{
  "d_mlp": 512,
  "vocab_size": 846,
  "rope_base": 10000.0,
  "attn_scale": 0.166,
  "init_std_up": 0.0442,
  "decay_fraction": 0.877,
  "dataset": "wikipedia_en"
}
Each number is 500 + 40 x the weight over its row's rms, rounded and kept within 0 to 999. Layers, rows and columns count from 0. Numbers have three digits each. The size before them is the row's rms in percent of the matrix's.

# down: layer 7 MLP down (transposed), 512x128, rms 0.188, rows 192-216, columns 0-127
# up: layer 7 MLP up, 512x128, rms 0.191, rows 193-216, columns 0-127
down192 101:512559487486468519553514520492581473459499523502505429470476533505536520479569538506488514573500491527498551511506482466434533453490509496506454460541445455560512466445448456560478465489442444437569504486421435592500490447522519453451552439475554495450500414507490533535543535494513445424475488494475514484505438452527492454498516501533527511560610526500477570436507490444531448473500
up193 103:504477475445521583589506496552531507464462517470507548520439492515457475496472515434567520610552534444433514468448450506532474458469441449486470531534487474504473550460494560500496534515484446480361501487510555453469510516521463531470481515529483516482537512477518442495485464480568532491414473481455484469457485441416518460486501488503535486485497467437535515468514534562484521572588
down193 097:483504577511564544467475489491535474405479461542491493518538486490467471526528454522455483531548525486542447542559495518502445505521484421474467536520537506487459518570507502525469475516461526587511473534515539444523524513542506466495482470489468586449458468490466593407504438557539522502508507509566446511458544456482457557547505587572447466515567439503475439529452473503469561564516
up194 104:535528568489502501464408506473493480533523441473541488470404477518455531582522507539492532488501451472579506511578524492525553507556439507467458518442454482485505417540530475495551534481494484479531485399568505470444510578507477562489527568482468521475551548498479516553493508504498439474531499448526418472472456451487491420542501450489447548547503542545540539519557472520463435497521
down194 101:520463540544500478517522519591565497507517508470495492535523437477552568423450479484452529478484415536501518422508512540517496503503482471522500490508542456509470556451495520489484558483571526563554451604558504446445533490534501519516569507556474439509465524448494417549557492483440503471473482511517552529538475485499527489449435550463471551548479452455548503516566531425568445467491
up195 085:561470471438513473501528540457497458529538433530442512510507534528535492590491480535533549493520426494501537530494530474491515501494509596505516556473394471545512570547519467431529588508459513449450599481430461470481453477527491475463469483487399458544561491447490471458591549495516507538493466533478484510531503476459459466516474513466475492478512439423489517556438511510467467491464
down195 091:477502455503508494508500472419446510555503509532553511458552474506460414507540496534510484502522506469513502510481513512416538517502588443478507508509435496452493472460474478578523499532452534508502481507547533468499529562520456485488532428525564482517601494516469494580474487454493586488559487541503505575502482522477473511503465593526489482514497435459459523507559444450366515503394
up196 113:459608551506516435480408535488476531495476473525503448545499563462514450485506564462527470451429466487497529537551489509528460519547512540501550507457499460489457516539420527478490565468482498508479439495527477407575521562519471508417506577493508510492533509525467529578450463567488575506478515484467501487583458563558469542559537536516510468469538565505528482503530480559466472512523
down196 104:472524514560443521476469487571555479458444536444413458497506443493508524515500565493501515552604504460528468595497512472500549498509488497505500516523477518524505571547473445569492562515511490532493519496368495513455471512548412542550566577430450484525542452519507456491469519486442589537476460516478523506550531508467483499485479489530486460469510495499477534494549536526558546555441
up197 112:533472547494503430547519545476472557545462508435451494569456457475530538470474436463537504538503556470459490498418476548535519465464526537442537471446573505514491567509463508447507434513468439508514532528564500530549546509526461555548488504508364544503551510483501510549520515491493554561519477506467502525557519528511519536506541532585451503467480542472446486504394465481499528581514
down197 113:560488537496523468466493494531550582523519423569473564428520515495394488455483517495450490555446531534512508563499526488511509572513445551507479470505504528572554431555505501471473552466569526481475494522507505479514477604530557544518503564516522543484438603487474535537439491530515449576518509466486465492564517530469496440526531525491521465515465556478515488524523446581540542491494
up198 105:502453510525519568480489512466506505475433558503529481441540513496543501561502555543487448477477473493470557466584446535594411531417521525551544564586478529511486485470492515484499497437531566477474429554533545485520462544554611509515572464553492534504496441428504519541497500522531570480569471479465498462467501531556518493486447529475437458483456487467471462467505514478517518519473
down198 104:525474475439514448490457514496474493520560549552473537464456497512456585552469449477510533489481495398512494502458509597440556560479553525531531521456511479437504494404591542507455496553413443497429522461562507537447536496444563461476514518501480566540514561448468492470586474513488460547493485461538444512521520510481489537485505517534493514475455517448496573488456545495520499502533
up199 034:535480490481527482496462529524444554488484482463507522488552513539549496528490555503564504457470479514575612466517439499531513599479518458512459558585472531428555516477540525508516505508448500505461540459522552473563480534441518537514476497500555491512514518434419485556529457560514513454470516477470526513577527446512460510529428529527479555443508540558596463554535481540558474502432
down199 035:438503567481470487491520498497474485443494449551499511492573451454542442494467470526540504476480478505423480497438481518552472599486535513518510540493483445468437538560495481540557530478447501525515475558544442530511476495474570483475545486457497528472497575501548495563472527516552460563490497521567465467575550580531476542490538571444479583509513490468493420544501496484483599529566
up200 107:499537510489506411532455540395505418536532460493463447515481501557505447495552543539497530472580530429503536555476514506512500487502523548531531496553538497488543518510560489480492504513594464579520510540475519491571498518502507454540465483524543461459396499495466467488443487484560515489526515460472438496477468463535426518504498475563513474430472595458547428532472509487563417497479
down200 106:539467489496520548522468507538433398462455488480450559562493441451482516541428485476468526507481451577514453448431449523522532432471495511502496462547469468454554546471493480544489499464444501514500547538458541531504555495468475424475461537484541592547538506453467507420556495469479508448483513510504457493518489422481482582538503528481468496473494478523502467506510527561463359519505
up201 113:474352486462504560561498480525506535495491570497470553536470484501485453508488531547516478457440423482483411555527468526487528483526540498481459543602506554471505446475543469564499502488495482452584535437480489497471484401497535479492528522493457537557528487464550529513534398502517586459478504554504549473518526552522540452545560442508518509542515496498496520531545504537531516510481
down201 114:488573480490508435495489515568534441547485489487451512536482493539534540541531527466425546503467485585409497538487455516535500520423502515535475484451498558556549521527546487589480527504545517505560543461484516440494486508533549598517540547498477453438536515467535498498578500473407459543496515498440487511562483517464533458592483520524551449499538493500487520553531506496513430529417
up202 100:470542494441616442415496483502511451549474520460575550440541501538560549460444535422485471509537459520530547445491482552434453401493517449530529531458522453466454503551536546457472431471516517477491524507505548507500545541464534546529488531489570482508517536463477521505465542517471550492576505529509488502552465567436527531478435516460497432481434483483478496487498493532515476525569
down202 104:456505565515449518502502471556530516515425575472480496429504462521493532463525494582494523452519495487576495517464590432478472508542500531465510512467463562518551509472513492596494559491489462510526533544511536517407522539453456432499507498477594465497540519519518436544487460470553477548493446451546546500435553465475495442434579458480484501519536437549471552446502477496509447498467
up203 096:513499529482527427536481497541505467536478518433522515511497526542559562478507514503466429467532458512567613454450497568528484508494534549493552505589501492484433447504468557522500553533582459548521514504537537435440518467494448486500511477523530507467533511404474507534503518449503489532456482485453564576457541538530451478514509570445451498541555536432489471503548460479507503396492
down203 098:443488511476495573438426493462543504537423480488501454453437446418480535560482534506501538471520452465502572519464543493479519435449529444520439530463526399438478532517494520509483547507441557514494525483494523428448541528477486464482583532473526534511494470520460502464506491452507472454482517541450511451485468471365473521452464540518495473525521502486484558401519497436533525515518
up204 105:499479464479581435527510530516460491523482468547494483481501491475514514440533450474468547455580535480443609497486546537507482470479512439454472542434557499501524554452504557467517515487568473533463441545477524586504404507438507482523447575544521515461475493535477406478514485543509485498479488432518484449507500416461464540504421518521523523504546493547533467550546561570546476497514
down204 108:526474503496478487494463519516532438432467501526425487521585458495482436505507489496514578533537493493456542472550483476486499521465473534496507449523460522495503517467548499460493442535519468627544514451527462541507614514445503438476461503484536545528559475473511471479479538552390497467579558496532485493588500449533478461451496475526488443457506489476569461522424510524467471582460
up205 108:510494530510520480376555505503437479470494503472515492531494550566457516476497556450434548488534521486499525534488580567440507517488469514512505517518516459433517496537570542474516535575535547487478455592504459527521485539459532481433477466482549441467554463554515573451467552444457514563442482491417559457501498473504499429511532563461482458484494491462498522478452440484500502572557
down205 105:532435460490470500455393468461556487527514472500463482609477529569477514433478550504544517492455467533467494463577565443516434460474518518479449451535480481546484460501467460522458414471556513474520516514491563564494538574481534479509507519556475553492472490485487509522534506453542465520519490423466520546528534562543507479448574591496509519466463485489434516607507479487512524477497
up206 099:560552521516543521489503403541504561493434505496461465550480531484562507528431561446579456447481523544556514524432502544510510461454481456507544471499537515539439479426462538540419510564516468538502541506539495491528530493546521474513458480528511566577544538561488472525603499576495580477478505531513570599515479518473517459534468480467517510519504460467523470527484505471511490440473
down206 098:437506503514534497493521458568586542452508486560565514459510513546523484507489506533516558538467488582546423520483527528465520470514502507471492553481499544437524479491508405439439533553479500502485498438509579496523545440533512576514480504517560551516529460559554579531472485536489448420494486565584525432533516496507593462514514529501496493530455470466556499479500522476486576445541
up207 106:451413542456562490497467543588525496540494486506499438477473519504499479453495557428501514507517453576550476515484477475447407461409389527533482580546521471529486518494548463523503504494535535480524444494521527476514472498507507512535481556556427418502482573520575493485557468466479536565539504538530527457471487431561476491475478490530480539464481496525549521555492566503428481482536
down207 114:522517424413464491532519503538497526423491446474464519502512468544471487471497518478548526540518504579488506470489479526450570543451509527473503473524506583540504528477544532552522483563570463537490551537507489536467517527458493527514541504458459485537481562450426490438530552517525500509490450605572398467455453427501498505430571550557497498459473425508514532509512523536508498490412
up208 029:538495539453521478504509560513528510484457531417553461524516519480427434602547508463541467492475485519588540490497538481470559442513519500423484484528485469486507547549568540502481507506557471508440500498428517531540556456555489531500512543557555408514494510435483507482461507461461568464588491514471427449497495536471503485555465586494440492429529475493525473534571486540547492521481
down208 028:462481552554478525477514501511528503537563425516510470449521509529547493536505584562451488481518511474510510439499525541471546565485451463440471501583500647554489501519473451563489460501463508488489488502508557494497457609504510482547506547490554531452540454565530522485472548511530526525473425490504458499517492491521559467496562424535466501484450452506559555514430564496489562532520
up209 105:468508489529524492517474503509443513464529493464548445544572493552555530461426499485484429484517424567516518431580481500517452503533481403511465477450436553548464587488483484455523534520455444543499478450468560536515481495476505494442523517465536481547517456455537468450491458526466514553516530541458529525489494480491605453606549498450466524486446482444483513540537485479573522499542
down209 104:485490516530518410577489497539508581480505518432458507541470461506492460512593500548532512537478487529511451491517523534496526460426474491524443487493519515511522488498528458536527507431508448544530487533438525512487506478537522530463468560506475468513526551572451513542551494504529452463524525394525558485448491468539468652428516428510486494557481470527493500500553504517437604539495
up210 099:437450527514541538510549495492561474534451542395431520510499499520526514472479523459549483490473524463525514550495472561518546501436503468505512465514551574472485540469548489498547534439504486563504519569503450480542489406507471508403462515576499560481527526530475522498501497492555372508477525431423494521521440519475437521556481555553504502492502470499566493568485469468554496442487
down210 100:441530518468454467473474397412441524512537542548496524507484500501570484556473515458522447468501533518529499442468491566536474498503497501488503463449470455461604535462546511433523513566439502500520479466526597580445503495470479574480554481513486497476588471523467503502519540537490450528502561559521485432482611465513442448449488503508503470517476556464452483473487471472483509552499
up211 092:570510466518500495577472471482482434497503539483461479483471550488517493490445488434494448505435482501460509460479496515546522493482493434512391532559449485491501566500536441492509427498520505448564450487462469469505521473509560472521525480557444482517427468528509493497461538522484548508482493408576484496457411442533424538514464466479384529468446553512519479464452463551572493545477
down211 096:466478535561484500487494502527442452554478482500543512500515454507452520465479518476512474496477564471506480510497536567539427524513491465508503540488394496536487477538549507607480521573561478444482471524462493457454435483544546550514545517495542475444537477491572482538483447488437494443462442507495552466485508544511552558541512478546558592493494418501454430443568529547563524517443
up212 100:562550502551457503552485472534573477420563441463475541438486512410499513535503535501476452503471501454573456491530510520525458478522565539513463484577469461512574521536580511504458531440522472470551467501496462448483450499498533474573464427441481502522457518489458480431527526471468515516523495439549541380452440553481482523495490541506506455489501492491442481502493457514491486446417
down212 107:466523555485551492498545527620516440472503521504481547440509472485478570544499477556486446544548496475505503519524522601544580495491469515558486483431454476467530523496525499462496527475450483482453484535526499436501468493496486496486569471502478534510484545502487485453544489526476460467486396431503484508556521545474496484506519483456454432530492613439523563391500559529496419546496
up213 106:505466465504548536502441530435556478469483536465450501542446492483507577561437452506518497510454554453511492517579505487459528438489527487475415535434465474470542475518552465520539499494430485526404469533466494444492514466502536457485521545483566514498474543496444456535499519474526496615498508510578480464496543573539485497464548562515512487461468466465544574521456573566484550450514
down213 097:473505446477444484470532486521521552490553505517544523465497513573429489537577498503513509517439479526495474527446491507492531556446524493503579486510509522522482522454514567486507521517440544468492610567541542527541508536472494419470459386534479472472434489508448540536492526536442528535443379489505487566420532441500508522532494560486474536539528490517463439471490463438501563509510
up214 105:541517541504504506514476456433515504482461487444456481454544461523543495462473524536465513547476484470501526522503435481512516534526534523471505539494551457464496502476542510499462463432539494509528532458497501490585535390566425504484498478496388536569501476539568545504531507517532494511538484456560610513504546489484521450515596524454488468512548507512645460512550489561550547498492
down214 102:493524512463481499544577524543481477561487530509535452580469493528547505586518549441511514506439528495475557494494492456513461547435472459508462571517510514438418477524500455503508525529505500492452517517441539505543516507488548489510453490497521484461420521481500489515434471531560468548553474567628563453488482523473473529485410469536509475504399473503455433511489481557467450416503
up215 092:589505503486463478519508533570557414547471472445487505537489546487436477566530479474555470507482452461535522452449517539443495543460496579564448492539462463510470525541567502523571455503481508505497442456551594601484503491505471492513448490486505464567500547477463533434473469445501471476442483520468449526514471517505440415468477502537577478486515451558492440527476473566487486492488
down215 091:546446515466523580470509579521483485534508473529493475437467535460503439513452440523428434543478533529619493492488482526473508554470509516555418500513499497489490517397568524486519469498526575419494432534487564495512543500596592473435524520470547451482491511514479506474512445518465491586488518449474547484497521483516503499482493423500473489457462507521494446468479446544473469515548
up216 117:541458501495506462508588451507482483473474548512496476424515529507524441479502458472548477557510486501529515610471498541549547461496491453510576525516545494557525458475505551570505539478517562502489495439519432543460497516425437453464432491568530588562467446518510456519446482498489480543448485491538508462446527458475549421466515399489499435506561468528479451465532491505466483552490
down216 111:503440495515426540500488563582545528517543421510452473465596506390466504468387504572477493468505468507513572512540493507433496525482487495498539496526464523508527550511529460498554554494596455491518492555493495510510486476462520570495505539495514592463490527472526457526504580448576449501514552467513489533456492465524519521533568491542477494527459532492501486547566468473521444436477